python train.py --vocab_size=8192 --norm_place="pre" --norm_eps=1e-05 --positions="rope" --init_std_qkv=0.0219 --init_std_up=0.0219 --init_std_down=0.0 --optimizer="adamw" --learning_rate=0.00109 --max_grad_norm=1.0 --schedule="wsd" --max_seq_len=512 --doc_mask=true
Each number is 50 + 10 x the weight over its row's rms, rounded and kept within 0 to 99. Layers, rows and columns count from 0. The size before them is the row's rms in percent of the matrix's.

# layer 3 attention output (transposed), 256x256, rms 0.0421, rows 153-207, columns 64-127
096:57 51 44 55 46 61 41 54 45 44 57 42 55 46 53 44 47 42 62 42 47 60 39 58 43 47 37 48 58 31 58 43 54 54 64 45 43 41 50 56 51 39 46 38 44 58 64 39 33 50 66 49 35 30 72 67 47 58 57 65 60 53 39 35
092:41 43 66 39 61 68 45 54 50 37 35 58 47 57 60 43 32 46 44 38 43 50 42 44 56 52 39 54 53 47 48 32 48 27 52 49 58 41 60 52 54 62 54 41 61 68 74 47 50 52 48 52 45 45 42 57 46 41 56 45 50 62 54 44
091:56 42 48 63 48 55 42 40 46 41 53 70 43 40 63 45 55 50 36 51 59 67 63 43 63 52 54 38 41 44 59 46 42 60 38 49 49 46 28 54 62 73 43 61 58 50 45 49 45 56 44 38 50 35 34 42 57 38 40 36 52 42 47 65
097:62 44 57 33 52 56 47 51 46 38 36 67 54 65 52 45 38 40 30 41 41 57 40 52 33 54 48 27 42 49 66 52 46 49 62 31 36 54 45 28 71 52 57 57 48 64 62 34 66 52 46 55 50 33 55 78 36 44 67 66 57 58 57 38
098:65 35 67 52 47 42 51 42 59 52 56 57 37 43 29 45 42 53 56 56 43 54 44 58 43 41 30 52 47 59 42 76 84 65 37 54 49 44 35 61 69 81 55 42 53 59 55 56 56 41 46 60 54 40 32 46 55 43 59 37 48 62 43 52
096:46 45 47 44 42 57 38 42 65 50 48 48 46 51 42 65 43 52 59 43 39 51 54 47 59 50 37 49 64 45 55 61 58 39 48 50 47 39 59 51 36 51 38 60 61 38 46 53 45 50 51 33 51 50 52 47 66 56 55 64 33 63 48 33
095:37 52 61 43 62 47 55 54 49 64 41 52 46 37 36 42 35 52 49 41 38 36 63 71 53 48 52 58 52 36 40 49 73 60 68 57 45 56 60 37 48 54 41 27 55 72 53 48 46 52 49 47 60 55 49 54 42 62 52 61 36 48 53 39
094:50 67 61 62 46 46 44 50 44 54 49 44 48 45 56 58 54 48 52 23 49 56 54 55 40 53 32 55 42 71 48 58 40 54 65 45 54 73 25 73 53 36 40 29 37 58 78 51 67 49 49 53 51 51 64 49 63 62 51 59 61 42 48 38
104:40 50 36 55 47 44 56 51 68 55 32 55 38 58 58 58 60 41 40 54 45 41 44 56 51 41 65 48 47 50 52 45 46 45 47 39 49 54 66 58 51 37 53 44 76 54 57 39 37 55 41 62 39 46 39 45 68 55 65 69 54 52 48 41
102:24 52 38 56 46 49 54 49 52 67 56 53 39 49 33 64 58 54 45 41 38 53 70 48 44 63 49 60 38 48 41 67 51 47 78 55 52 57 58 63 66 50 38 47 72 64 54 46 38 60 68 47 48 58 65 56 50 54 51 44 52 52 65 45
094:36 50 53 37 56 53 57 60 48 51 65 41 38 27 40 61 32 63 47 46 54 36 66 53 75 50 67 63 65 33 37 63 26 48 50 68 55 47 52 54 35 46 44 44 42 57 62 67 33 38 45 50 57 66 25 65 56 55 51 41 32 57 44 39
096:44 66 51 43 67 55 66 63 43 47 46 86 41 64 39 64 43 51 62 48 51 47 55 53 64 55 45 54 28 61 46 55 49 58 42 69 57 49 62 29 50 58 53 47 38 74 53 46 44 58 58 68 44 38 37 43 61 54 46 44 40 51 25 58
101:42 62 59 59 40 54 50 48 54 47 64 63 55 50 54 73 45 49 45 52 41 56 51 55 46 54 21 53 39 48 43 63 44 58 69 46 49 57 52 58 68 44 54 46 48 60 60 48 55 52 57 49 42 43 25 61 66 50 64 40 30 47 57 51
098:41 69 34 46 48 37 47 70 42 62 57 57 37 56 50 65 72 61 38 55 58 46 47 34 46 60 46 51 43 78 40 55 57 66 54 50 43 48 66 65 44 56 50 46 45 41 46 65 55 59 37 37 41 63 47 64 64 56 63 41 55 49 66 45
098:36 43 51 65 46 56 43 51 47 39 36 43 46 42 52 44 49 61 40 36 56 47 47 54 52 43 42 44 50 59 46 43 31 34 44 60 58 66 50 63 53 44 43 61 70 42 44 51 49 39 60 35 51 59 66 40 49 48 41 43 46 66 83 75
087:54 38 45 49 46 46 28 69 44 39 46 60 55 71 36 61 61 49 35 69 61 65 61 50 51 54 56 46 34 50 59 45 28 63 60 51 68 49 43 41 61 37 39 32 43 39 39 48 21 38 31 49 47 32 54 48 58 42 51 60 50 53 42 52
090:50 29 52 46 51 61 57 46 43 56 53 44 41 52 52 50 54 45 60 51 54 62 47 39 58 53 47 57 59 34 46 28 48 36 52 56 53 44 48 39 37 57 54 44 50 48 57 46 45 64 42 40 57 35 36 56 55 29 51 59 62 52 58 41
096:54 46 42 39 51 52 64 56 49 54 31 41 51 66 49 41 38 29 57 45 52 50 35 33 51 53 62 61 42 32 57 13 58 39 49 31 68 51 65 35 53 65 59 67 71 40 40 34 61 54 52 44 54 49 52 46 47 55 38 69 50 42 67 49
101:49 43 62 54 49 51 55 37 39 59 55 62 60 45 63 52 44 50 41 46 40 48 53 53 50 54 57 61 44 41 56 57 59 49 36 63 37 47 50 44 57 51 39 61 48 56 49 54 48 50 59 39 48 45 35 56 46 35 47 35 39 54 36 52
101:58 37 44 65 68 52 59 43 58 60 40 32 36 60 51 57 46 34 54 49 36 32 42 60 43 38 46 46 74 54 42 46 53 54 73 46 53 62 46 51 51 33 46 47 48 64 57 52 47 56 53 59 52 47 49 34 58 45 67 67 45 56 57 37
109:57 51 41 45 58 42 34 57 37 51 57 51 42 46 62 40 58 63 43 54 60 65 52 48 65 55 65 58 53 66 70 49 62 35 57 52 58 42 74 63 60 60 52 37 62 47 44 37 67 43 51 27 45 47 53 61 45 54 48 46 48 43 52 60
098:72 46 54 32 68 55 57 37 21 36 61 51 62 49 69 45 51 45 39 65 48 44 37 54 71 60 67 52 37 42 48 51 58 72 42 60 45 51 59 57 56 64 43 62 49 62 31 50 58 58 56 58 39 41 24 47 53 57 37 49 53 47 39 41
095:79 51 49 54 46 59 36 56 30 63 56 68 54 59 58 56 57 47 43 21 62 61 57 52 46 58 50 63 59 61 61 44 39 54 35 54 38 52 53 53 36 51 49 64 63 37 27 58 40 48 44 44 51 46 42 49 55 37 36 51 62 49 50 36
101:56 57 49 45 45 46 48 57 47 36 55 45 52 37 43 29 51 59 76 62 41 53 40 43 36 50 37 55 48 53 37 53 41 55 52 60 44 59 52 73 58 51 58 59 67 52 42 46 57 51 62 51 36 36 53 66 36 56 59 40 51 63 57 51
103:53 43 45 43 49 59 47 52 36 55 52 50 26 42 55 74 37 43 39 57 34 54 49 39 46 51 38 46 45 60 55 40 42 52 43 33 53 57 43 55 56 69 52 57 46 64 50 41 50 53 60 45 48 28 63 59 34 61 46 43 57 45 63 45
100:33 58 50 50 38 33 59 59 63 45 50 41 34 53 61 44 55 65 45 47 55 37 49 45 41 42 37 48 48 52 49 65 66 57 58 52 39 61 50 57 75 54 56 39 35 64 60 60 43 46 49 54 39 42 46 77 57 48 49 48 41 58 42 60
086:38 51 29 46 45 35 65 54 53 58 51 54 53 46 61 56 58 54 41 34 39 66 55 62 65 55 56 53 63 58 54 37 60 48 66 46 55 55 47 42 51 45 48 49 68 38 57 58 43 53 48 44 56 44 50 66 44 44 55 35 55 62 55 59
101:52 54 58 51 41 65 60 61 56 53 64 73 44 35 48 49 42 53 60 72 38 24 51 49 71 61 63 60 34 46 42 28 58 61 36 35 51 49 55 54 46 46 36 45 35 34 59 60 51 36 56 54 53 48 47 51 56 40 57 20 39 53 40 53
096:49 60 63 49 45 65 37 40 35 36 46 35 52 49 50 32 43 42 51 50 56 50 49 49 43 38 49 46 52 60 42 52 39 61 57 54 52 55 53 43 35 61 42 46 56 44 55 32 35 41 56 75 63 64 49 39 52 53 56 31 53 32 61 58
096:50 44 47 49 47 58 55 31 63 56 50 71 65 55 54 67 39 26 31 33 35 58 36 72 47 71 41 40 45 49 45 39 49 44 43 37 53 67 36 49 57 57 42 52 46 34 48 42 60 63 51 62 50 53 41 43 50 34 17 57 65 69 41 39
099:52 58 45 46 51 65 54 77 45 38 57 83 59 31 48 63 47 61 47 64 36 40 45 33 61 47 44 65 52 47 54 37 39 42 58 39 49 54 43 61 37 56 38 45 51 37 50 57 52 51 51 55 56 32 46 42 59 57 59 59 38 63 49 54
105:51 47 42 54 66 61 62 53 45 49 35 56 46 48 53 38 46 60 63 49 61 47 34 39 66 46 49 53 45 52 49 38 54 49 54 48 50 62 58 62 50 70 32 49 44 32 52 35 49 51 65 35 45 51 72 42 17 76 46 46 47 54 56 61
099:47 54 48 53 55 46 49 51 40 28 49 47 46 46 68 44 52 40 56 41 48 48 43 36 29 49 28 65 56 31 40 34 64 50 49 62 43 66 43 57 62 61 58 42 46 51 48 73 48 59 41 43 50 51 37 71 50 56 41 36 54 47 43 44
096:40 77 47 56 39 51 60 58 41 33 51 56 58 42 62 39 53 46 72 48 61 52 55 53 48 64 45 67 40 46 46 33 42 56 31 49 56 66 59 44 43 35 57 42 67 57 46 59 48 51 34 71 52 42 58 58 43 53 53 62 60 46 42 58
090:44 37 59 30 59 76 32 40 47 54 29 60 40 54 59 57 26 48 28 43 56 32 50 43 49 68 59 42 45 55 47 56 63 46 56 57 40 46 49 49 57 63 41 48 57 72 43 29 60 68 52 35 55 57 36 53 68 48 35 69 61 46 39 43
089:44 44 55 51 37 51 65 39 44 62 53 48 50 69 47 68 54 51 41 50 44 48 53 47 46 37 51 42 65 53 78 63 64 52 51 42 61 50 56 50 45 41 33 64 39 39 57 63 52 50 56 46 46 60 31 53 52 52 54 42 40 52 45 44
092:57 53 49 52 57 63 34 66 44 34 54 53 54 69 66 47 61 52 50 51 56 55 49 54 24 60 44 44 49 67 61 52 58 49 62 53 55 40 60 46 46 43 55 50 74 62 62 46 46 50 50 46 44 38 45 54 38 51 56 56 64 56 52 44
101:47 70 63 52 47 52 58 49 41 42 70 38 70 58 57 54 54 59 66 43 64 39 49 39 63 49 56 65 61 48 39 59 78 77 43 41 53 61 56 47 55 43 67 51 42 48 47 60 56 63 48 51 48 49 39 68 51 48 59 57 56 39 24 52
102:60 49 51 33 25 46 55 47 61 64 64 59 48 39 46 30 40 52 36 49 49 52 57 52 46 49 61 54 44 52 60 41 74 46 50 35 54 39 63 63 50 51 48 53 55 37 66 67 43 63 56 53 44 51 41 62 47 54 44 49 58 48 45 52
099:47 50 54 52 48 63 45 67 52 56 51 42 48 58 58 32 34 58 68 56 60 44 32 46 51 52 48 73 50 55 41 28 50 50 50 47 44 53 63 46 52 70 65 45 50 46 55 50 57 42 54 49 58 55 50 56 35 43 54 37 53 44 52 48
092:41 39 33 45 27 32 53 44 67 51 60 37 45 55 54 46 51 66 77 62 53 69 63 63 43 44 43 46 46 52 48 67 66 61 49 42 70 59 41 40 57 38 42 44 35 49 48 70 56 33 50 47 46 53 67 49 44 47 62 65 53 50 43 62
098:64 45 58 49 64 66 43 62 28 45 63 68 35 64 65 49 48 49 55 39 68 69 42 54 45 45 47 33 51 39 57 39 44 47 32 61 40 45 40 47 40 75 62 59 52 76 34 58 64 49 43 57 41 41 47 39 47 48 35 55 52 68 49 55
097:57 46 44 43 49 33 66 58 35 70 56 60 28 49 50 53 52 56 63 48 67 36 60 68 40 60 68 43 32 45 37 45 54 45 39 47 53 40 46 28 23 43 31 35 42 59 63 73 36 50 49 44 56 59 57 57 34 51 54 52 49 34 50 56
090:48 48 72 25 48 43 51 38 55 39 35 57 68 48 43 41 58 57 50 52 36 47 48 54 53 49 36 43 41 45 60 51 68 51 60 70 48 33 41 56 69 42 46 48 47 49 59 40 59 51 74 51 45 50 53 54 48 49 48 48 59 57 47 54
100:45 46 35 51 51 45 33 69 52 58 49 33 63 62 46 48 65 46 60 60 44 71 49 34 39 51 56 64 48 60 44 58 44 60 72 49 42 54 52 58 57 51 47 37 60 66 55 51 64 37 65 46 40 63 44 61 52 52 62 37 53 58 43 43
102:38 53 54 49 72 56 59 35 40 45 51 69 46 58 49 60 48 59 35 45 40 54 35 36 48 50 46 61 54 56 51 59 61 34 60 63 35 51 46 60 51 52 55 66 49 59 66 50 44 40 67 51 46 57 56 57 43 38 32 37 54 46 50 50
097:45 65 45 63 51 46 55 51 52 48 66 34 52 43 52 56 47 64 45 53 51 44 57 38 43 48 48 37 47 59 34 52 60 49 57 64 55 41 64 49 57 54 44 35 54 41 42 53 57 50 71 63 47 71 62 50 49 49 47 52 54 38 51 69
093:41 46 51 54 63 54 48 63 23 67 46 54 49 51 49 59 62 38 41 48 39 46 45 36 47 61 55 56 52 37 51 34 58 54 66 48 61 58 36 56 43 60 41 56 74 28 50 58 56 50 36 53 56 46 63 47 46 31 40 36 54 47 55 54
097:41 42 75 34 53 45 47 39 46 61 44 70 41 53 48 54 49 47 52 39 56 32 43 39 56 57 43 54 36 57 52 52 51 53 38 74 40 44 58 43 45 59 53 36 52 61 51 41 31 48 38 51 56 48 43 38 63 40 47 55 29 51 48 56
100:56 47 45 38 41 51 45 50 48 58 36 34 27 46 50 67 47 55 49 33 50 55 55 28 49 46 49 64 46 61 54 48 59 35 66 52 52 35 61 46 48 48 58 49 61 78 59 48 55 61 49 53 40 64 36 61 31 55 65 57 35 44 44 68
094:53 44 52 43 48 59 42 45 40 56 75 45 43 62 63 31 47 55 68 46 58 56 46 36 58 50 38 43 52 44 46 40 56 47 42 52 37 45 48 36 38 60 52 45 39 44 61 46 35 51 38 43 36 39 54 55 41 50 49 40 59 60 46 53
097:46 66 57 72 57 46 55 52 55 44 57 42 56 34 42 57 63 39 76 51 50 57 32 61 51 39 55 44 48 48 46 53 49 57 37 68 58 55 45 46 47 58 48 62 62 48 48 44 56 48 58 49 47 50 50 41 62 67 69 66 48 43 43 43
100:62 51 49 50 41 58 51 45 48 41 47 46 66 51 54 34 30 58 48 60 37 51 46 63 56 33 44 54 49 65 57 68 35 45 65 48 41 57 61 55 67 42 57 58 46 51 45 58 48 49 57 53 47 34 43 57 59 54 69 46 42 36 43 56
101:58 49 40 51 73 60 46 49 47 54 62 51 57 48 59 51 50 46 62 57 47 58 60 54 55 44 38 51 64 40 51 54 48 56 48 60 38 64 52 49 58 48 33 37 37 43 51 37 47 52 47 57 41 39 71 49 48 44 39 60 83 53 52 42
088:52 45 56 60 49 52 51 51 55 43 62 59 69 49 48 47 46 42 61 40 45 54 48 62 32 51 42 49 43 67 32 40 50 47 46 38 44 35 45 35 42 66 61 49 52 46 57 70 73 70 61 62 65 41 70 46 41 60 37 49 61 57 43 61
# layer 3 attention value, 256x256, rms 0.0413, rows 154-207, columns 64-127
093:33 51 60 36 65 62 35 54 59 44 53 61 45 52 65 46 47 46 41 47 49 59 49 51 44 49 36 57 62 40 62 38 53 30 55 52 57 53 64 45 54 53 55 40 51 63 74 44 54 47 63 55 54 41 35 52 55 48 50 40 42 48 47 40
090:55 44 44 55 46 43 39 34 51 46 53 50 36 53 64 46 54 56 29 62 55 62 69 46 60 48 50 42 52 42 37 59 27 71 43 49 47 52 39 43 72 69 42 60 50 61 51 46 43 56 59 52 58 59 44 52 47 49 45 44 57 56 44 48
098:65 32 60 44 51 51 46 55 43 54 49 51 64 58 36 44 55 51 39 37 39 57 42 56 32 33 44 44 42 49 51 52 38 60 64 36 44 43 44 28 66 55 59 67 55 59 62 36 58 50 39 57 49 53 44 73 50 61 67 57 62 67 59 38
100:66 52 70 43 57 50 48 51 57 44 52 64 32 54 45 48 66 52 62 64 44 49 40 47 42 36 38 55 56 62 45 70 77 61 41 43 49 34 44 54 64 74 48 40 41 50 60 45 54 44 46 50 61 52 44 53 46 36 58 34 47 56 47 45
096:55 40 43 41 51 67 43 27 51 53 52 53 44 57 40 67 41 55 57 59 56 61 42 46 71 57 45 50 57 38 57 53 60 38 56 56 46 37 54 53 36 59 28 61 56 50 43 39 64 51 48 33 48 58 46 47 55 53 53 63 38 59 49 37
094:47 54 61 53 59 51 59 65 58 57 43 42 52 50 45 42 39 51 53 35 38 42 64 67 59 49 59 43 59 30 41 45 74 60 53 49 44 48 67 36 42 39 45 42 44 58 46 55 36 56 59 44 59 42 56 59 58 47 50 63 48 50 58 46
095:48 67 65 45 63 45 46 69 41 63 53 57 42 63 78 54 53 43 50 34 49 56 47 46 51 58 40 53 63 58 62 51 48 40 73 49 64 82 36 60 33 33 48 26 51 59 56 47 57 56 59 67 62 39 62 34 65 56 53 59 42 46 41 43
104:38 51 48 42 47 58 62 48 56 65 31 52 33 65 40 67 53 38 53 54 69 57 45 58 50 49 63 56 38 40 52 43 55 43 59 56 55 48 61 54 50 39 49 42 64 48 48 41 41 56 43 65 32 42 38 41 51 55 63 66 50 58 50 41
107:41 51 59 60 36 54 50 54 39 58 47 50 37 53 55 57 51 64 47 50 39 51 51 45 48 53 42 67 51 51 60 64 57 47 76 38 52 59 50 56 44 58 57 41 66 43 48 28 42 51 63 57 50 41 49 40 52 52 66 44 48 43 52 50
093:35 65 61 41 43 65 56 48 52 47 78 55 44 43 38 58 34 41 55 43 52 36 62 40 66 46 68 58 67 36 51 51 39 40 52 72 59 57 55 66 37 53 47 37 46 45 69 74 36 51 48 42 40 62 40 71 52 48 50 46 55 61 47 52
094:48 65 56 47 66 63 70 52 44 46 56 63 36 61 54 67 43 54 58 52 51 54 49 49 59 46 54 53 44 65 50 50 32 61 54 61 63 38 57 35 50 63 70 42 36 59 48 45 39 56 54 59 45 52 48 32 67 47 59 32 45 49 35 52
099:42 61 53 58 38 49 41 51 38 42 61 63 59 56 73 78 53 62 47 53 62 58 56 44 53 50 27 57 43 45 68 58 47 65 69 46 39 69 41 48 62 61 54 44 33 54 65 50 54 59 62 50 50 33 23 58 50 47 49 57 37 48 54 60
100:39 67 51 54 54 52 42 65 50 66 59 49 40 62 41 57 52 73 39 49 60 50 43 29 50 57 53 58 42 82 53 42 57 61 55 39 45 53 58 67 51 61 58 50 43 47 37 66 64 55 42 42 55 52 42 64 49 56 58 49 59 65 58 44
100:45 46 59 66 60 54 38 56 48 54 26 53 47 40 63 37 34 68 36 50 55 46 55 63 41 48 43 45 55 61 34 43 43 41 55 58 69 62 50 64 49 53 31 58 71 45 50 42 54 51 53 47 51 54 52 25 52 53 46 39 41 54 77 81
088:54 43 65 40 62 57 20 61 52 70 47 59 55 64 35 52 63 60 43 72 53 52 37 57 62 49 52 50 37 61 57 23 37 51 52 47 63 25 36 37 59 41 47 53 23 49 43 42 40 44 46 36 44 33 53 57 49 45 53 59 40 47 42 39
090:46 36 45 53 67 53 45 45 52 32 53 41 38 55 45 49 67 50 50 50 37 57 47 34 53 39 39 38 54 43 35 51 39 46 44 60 57 38 41 33 40 60 53 38 61 57 52 45 57 50 57 50 51 52 41 63 58 49 44 53 52 47 63 52
097:57 23 38 46 40 48 71 55 58 50 48 36 55 61 52 48 37 33 50 46 50 48 48 29 48 68 64 61 45 47 53 28 52 47 49 43 68 57 72 52 67 61 56 64 74 46 40 31 54 47 39 51 54 48 51 45 53 57 46 59 62 46 50 49
097:42 48 53 62 44 49 50 37 50 49 48 37 56 47 63 43 61 37 46 50 42 41 59 57 44 37 53 59 36 51 39 64 46 33 30 53 23 56 61 41 69 62 45 47 55 44 42 63 52 39 58 35 37 56 40 60 49 41 52 38 54 58 45 44
101:70 36 53 66 85 55 60 49 54 66 36 56 31 54 46 67 44 35 61 50 42 37 48 64 42 52 46 56 64 54 40 47 60 57 72 46 61 59 48 42 57 35 46 53 54 59 59 62 43 57 47 63 45 49 50 41 52 45 63 62 44 54 60 36
107:62 57 36 44 53 38 25 64 51 56 68 43 44 49 44 39 49 65 45 58 53 64 58 44 50 62 53 48 39 68 54 52 59 35 45 53 54 51 69 66 67 68 57 36 53 46 39 41 69 43 56 45 42 56 48 55 48 66 54 50 52 58 57 51
098:74 59 47 39 51 43 53 41 39 38 58 46 61 56 51 48 74 41 46 58 37 36 45 51 67 62 56 61 37 53 53 43 62 62 45 50 38 55 51 57 60 69 51 49 41 50 37 50 54 44 57 52 43 57 35 46 46 71 37 64 41 56 38 45
096:73 68 47 57 46 63 31 55 44 70 58 57 48 66 48 54 61 50 41 34 62 55 56 63 44 52 41 55 55 63 55 48 37 39 40 62 32 50 47 39 44 61 56 61 64 47 31 60 35 35 51 56 46 51 48 58 43 47 48 52 75 51 43 48
102:45 63 55 36 57 47 46 54 50 51 50 48 50 35 63 32 51 51 76 55 40 50 40 50 33 45 36 60 38 47 49 44 43 52 41 47 45 72 47 59 58 58 46 61 61 59 48 43 50 53 70 54 45 47 50 64 36 51 65 39 61 52 53 43
101:52 39 35 49 52 57 44 55 44 58 57 44 32 40 50 67 49 51 36 60 32 53 47 47 56 46 28 50 52 61 47 58 24 67 42 50 50 65 47 54 59 55 52 58 48 51 36 43 46 29 46 40 47 54 61 63 46 67 61 50 46 50 60 40
099:40 47 57 52 63 38 70 56 59 44 46 52 44 52 65 46 50 72 58 40 71 40 38 49 59 44 32 59 52 36 60 42 75 51 57 39 51 55 45 48 61 54 47 43 38 49 52 67 46 51 64 50 50 37 51 72 54 52 39 45 29 60 48 51
088:33 66 31 49 49 53 65 46 48 61 47 44 48 47 43 29 51 44 49 47 50 53 58 59 60 73 40 32 60 56 42 56 50 62 64 45 55 59 46 54 36 56 49 51 61 45 55 61 47 45 38 57 51 51 41 60 61 50 63 44 60 36 62 52
101:41 58 64 42 50 62 62 40 55 60 46 53 40 48 48 50 50 50 58 76 45 30 57 58 65 60 52 56 31 52 38 44 61 65 43 42 48 49 58 52 52 48 33 39 38 43 59 62 49 50 51 50 47 56 55 56 42 29 62 14 49 43 42 48
094:50 64 55 47 43 48 49 43 41 34 48 54 48 53 54 51 50 44 54 55 51 45 53 42 48 45 40 58 62 67 38 45 39 55 65 62 51 51 46 53 47 54 43 44 50 43 55 41 37 37 53 58 50 58 60 41 56 45 58 37 69 43 71 74
097:59 37 41 44 45 52 52 36 53 52 52 51 64 56 60 60 46 22 31 45 42 55 49 77 42 57 45 48 46 53 41 60 40 48 59 44 58 75 43 57 63 50 62 51 46 40 48 38 59 46 46 66 44 44 38 31 43 44 35 58 57 49 36 43
096:41 43 45 35 61 66 54 48 42 46 57 52 62 42 37 58 43 59 54 64 44 46 45 53 55 56 38 65 37 52 49 43 41 58 47 37 49 56 36 63 41 59 43 49 47 56 46 58 62 54 67 61 62 41 30 39 47 61 60 59 43 55 50 50
102:48 45 34 55 62 52 72 53 46 32 33 35 48 55 52 43 51 58 54 53 52 47 41 47 63 51 50 45 41 53 40 46 47 60 51 44 40 67 55 68 59 60 30 42 57 49 59 35 45 49 74 44 54 51 60 31 28 73 44 39 55 54 56 47
098:47 55 49 60 65 51 46 48 42 29 59 47 60 39 59 52 50 47 52 50 43 52 43 36 30 41 46 66 62 42 41 39 66 52 56 58 44 62 39 69 63 47 60 55 45 40 45 71 43 50 36 56 43 52 27 70 55 66 52 32 53 50 44 43
096:33 62 54 47 43 43 71 51 42 39 62 48 57 34 50 36 39 40 63 63 66 50 57 64 45 72 43 76 49 50 68 43 44 59 37 53 60 61 72 46 47 25 47 44 74 51 40 55 45 52 42 70 51 42 53 43 52 51 58 63 57 44 35 55
090:51 41 40 35 44 63 31 49 42 54 45 48 44 66 54 61 49 50 33 34 38 33 39 40 47 50 78 48 41 68 41 58 48 47 59 56 34 41 59 61 63 53 46 43 59 54 37 24 60 55 43 41 48 55 41 46 59 58 55 70 53 57 51 53
090:48 53 36 52 41 46 57 37 49 54 36 59 56 67 57 61 56 43 31 58 51 46 60 40 59 45 57 36 50 42 57 57 63 49 53 53 62 39 49 45 57 49 59 50 48 47 56 70 63 42 62 48 39 50 43 47 45 48 46 49 42 47 55 53
091:49 43 67 53 47 68 38 73 37 46 43 46 53 54 37 37 45 48 30 57 57 43 48 39 30 55 41 53 59 65 58 49 63 57 49 48 46 51 48 49 40 52 46 50 62 65 50 52 46 56 59 63 59 50 41 53 38 42 43 62 47 44 47 34
102:38 77 59 46 49 60 50 50 52 38 68 48 67 46 54 57 55 50 67 38 61 30 52 40 65 53 63 68 64 53 50 41 71 70 42 44 53 57 55 60 62 43 54 54 50 39 51 71 54 48 46 62 45 42 44 69 62 45 62 73 62 28 37 51
098:63 51 30 34 27 52 51 43 58 52 51 28 48 43 42 34 33 55 43 51 40 59 53 46 47 51 72 53 43 37 44 67 64 50 45 43 48 36 55 69 53 48 62 52 59 40 61 56 31 41 62 55 52 66 44 51 51 67 57 55 58 46 43 42
099:49 55 57 52 50 54 41 56 64 51 58 47 46 47 54 36 47 50 61 59 58 44 35 42 49 38 52 65 51 64 48 28 48 60 54 50 39 54 68 50 54 62 59 55 47 49 55 55 55 42 40 57 60 52 46 50 52 31 66 42 69 44 56 59
092:48 38 17 53 35 53 53 61 55 50 65 47 51 34 56 39 44 53 62 64 38 54 55 56 49 58 54 48 52 53 44 51 56 62 51 35 61 56 55 46 47 49 42 36 31 50 48 81 49 35 32 41 49 49 80 54 54 53 69 56 48 50 61 48
096:65 42 48 47 70 54 33 66 26 51 58 48 38 65 58 39 49 47 49 46 49 59 49 66 40 37 54 43 59 49 49 43 39 50 33 68 48 52 39 56 44 70 61 65 50 57 27 40 45 46 42 53 53 51 44 49 41 56 49 55 36 66 52 45
096:47 55 39 55 45 46 68 71 49 47 62 37 29 59 37 55 58 63 81 47 46 35 51 59 36 60 72 37 37 57 38 53 48 48 28 44 55 32 53 35 44 42 42 40 61 40 56 71 33 35 61 44 48 55 58 57 46 52 53 54 45 50 49 50
092:48 37 71 52 50 48 43 34 62 39 34 54 69 44 50 46 60 53 52 55 28 41 30 53 55 49 48 42 65 44 56 35 74 51 44 53 54 34 43 57 62 31 62 44 38 53 57 49 71 42 70 44 38 45 56 44 44 52 53 45 30 45 49 42
095:56 53 56 59 47 51 41 74 49 62 41 59 60 63 50 52 51 58 65 63 51 74 32 34 43 51 48 54 67 55 54 28 57 56 63 39 39 51 32 54 61 53 40 43 53 61 51 44 67 40 64 34 44 40 51 45 49 38 53 35 51 49 42 57
105:44 51 55 48 60 50 62 42 39 41 44 49 41 57 40 52 56 51 29 43 43 52 38 38 48 49 47 51 66 56 41 71 56 42 49 59 33 60 40 61 50 61 61 65 51 55 56 46 40 36 65 55 62 48 58 45 53 35 30 38 64 45 59 58
096:48 66 48 56 58 37 57 59 59 49 68 46 43 44 51 54 45 60 38 44 48 35 50 27 46 52 52 33 58 50 56 35 70 46 62 50 63 34 55 52 53 47 45 45 36 45 40 52 50 45 72 60 47 43 61 41 50 36 42 54 35 43 39 76
093:41 45 47 55 48 53 56 58 47 68 56 49 47 50 33 54 58 47 30 48 19 41 55 28 44 54 53 53 48 54 47 46 59 53 44 53 43 77 46 65 49 50 50 52 77 33 46 56 54 44 41 64 55 62 53 40 46 38 52 50 57 52 56 52
098:44 51 73 41 49 53 50 36 52 49 49 45 40 45 53 56 57 35 50 27 51 33 57 46 39 45 49 51 40 66 48 54 40 51 21 59 37 45 57 44 49 64 48 44 53 61 46 35 40 35 49 51 64 61 45 31 57 49 54 47 26 34 56 44
100:69 46 47 35 49 49 46 50 40 65 35 42 20 41 49 63 57 57 52 40 46 60 42 39 43 45 65 63 62 47 42 41 48 40 47 54 53 37 59 45 44 45 56 40 63 56 43 50 52 55 41 59 39 39 44 56 47 62 71 47 42 22 45 55
095:56 49 47 40 50 51 43 49 47 49 86 47 38 53 61 35 46 53 63 48 53 48 43 42 47 43 46 43 61 36 60 41 45 43 32 60 36 42 63 35 39 51 43 48 45 38 55 31 22 52 39 58 38 53 61 48 47 39 57 53 42 48 52 46
100:45 66 68 51 52 50 52 43 42 45 58 49 52 58 46 56 65 54 68 45 52 63 40 60 50 44 52 34 44 36 36 49 58 50 43 54 48 59 53 38 63 63 43 63 50 59 46 57 51 59 67 45 43 52 52 49 64 62 57 64 53 59 40 49
098:58 65 54 37 49 49 49 39 45 46 44 55 66 54 69 32 52 47 53 61 42 49 42 62 69 38 38 59 51 65 62 56 48 28 60 37 50 51 48 57 58 48 50 67 36 50 48 61 44 47 59 42 48 47 50 57 56 50 53 39 41 42 39 62
099:56 52 54 58 67 48 46 54 51 52 69 46 56 56 41 43 40 42 59 50 39 45 58 66 58 37 36 52 52 44 56 41 52 63 51 63 46 61 41 54 53 41 36 34 38 44 66 35 51 44 54 57 44 52 60 52 48 56 40 61 66 55 56 51
086:55 44 49 40 47 46 49 48 70 42 65 46 72 67 65 47 45 51 62 52 59 41 43 50 24 43 58 54 53 67 48 46 45 54 44 37 53 38 56 45 51 44 58 43 50 42 52 51 55 59 62 71 57 51 53 41 57 67 50 61 47 57 45 66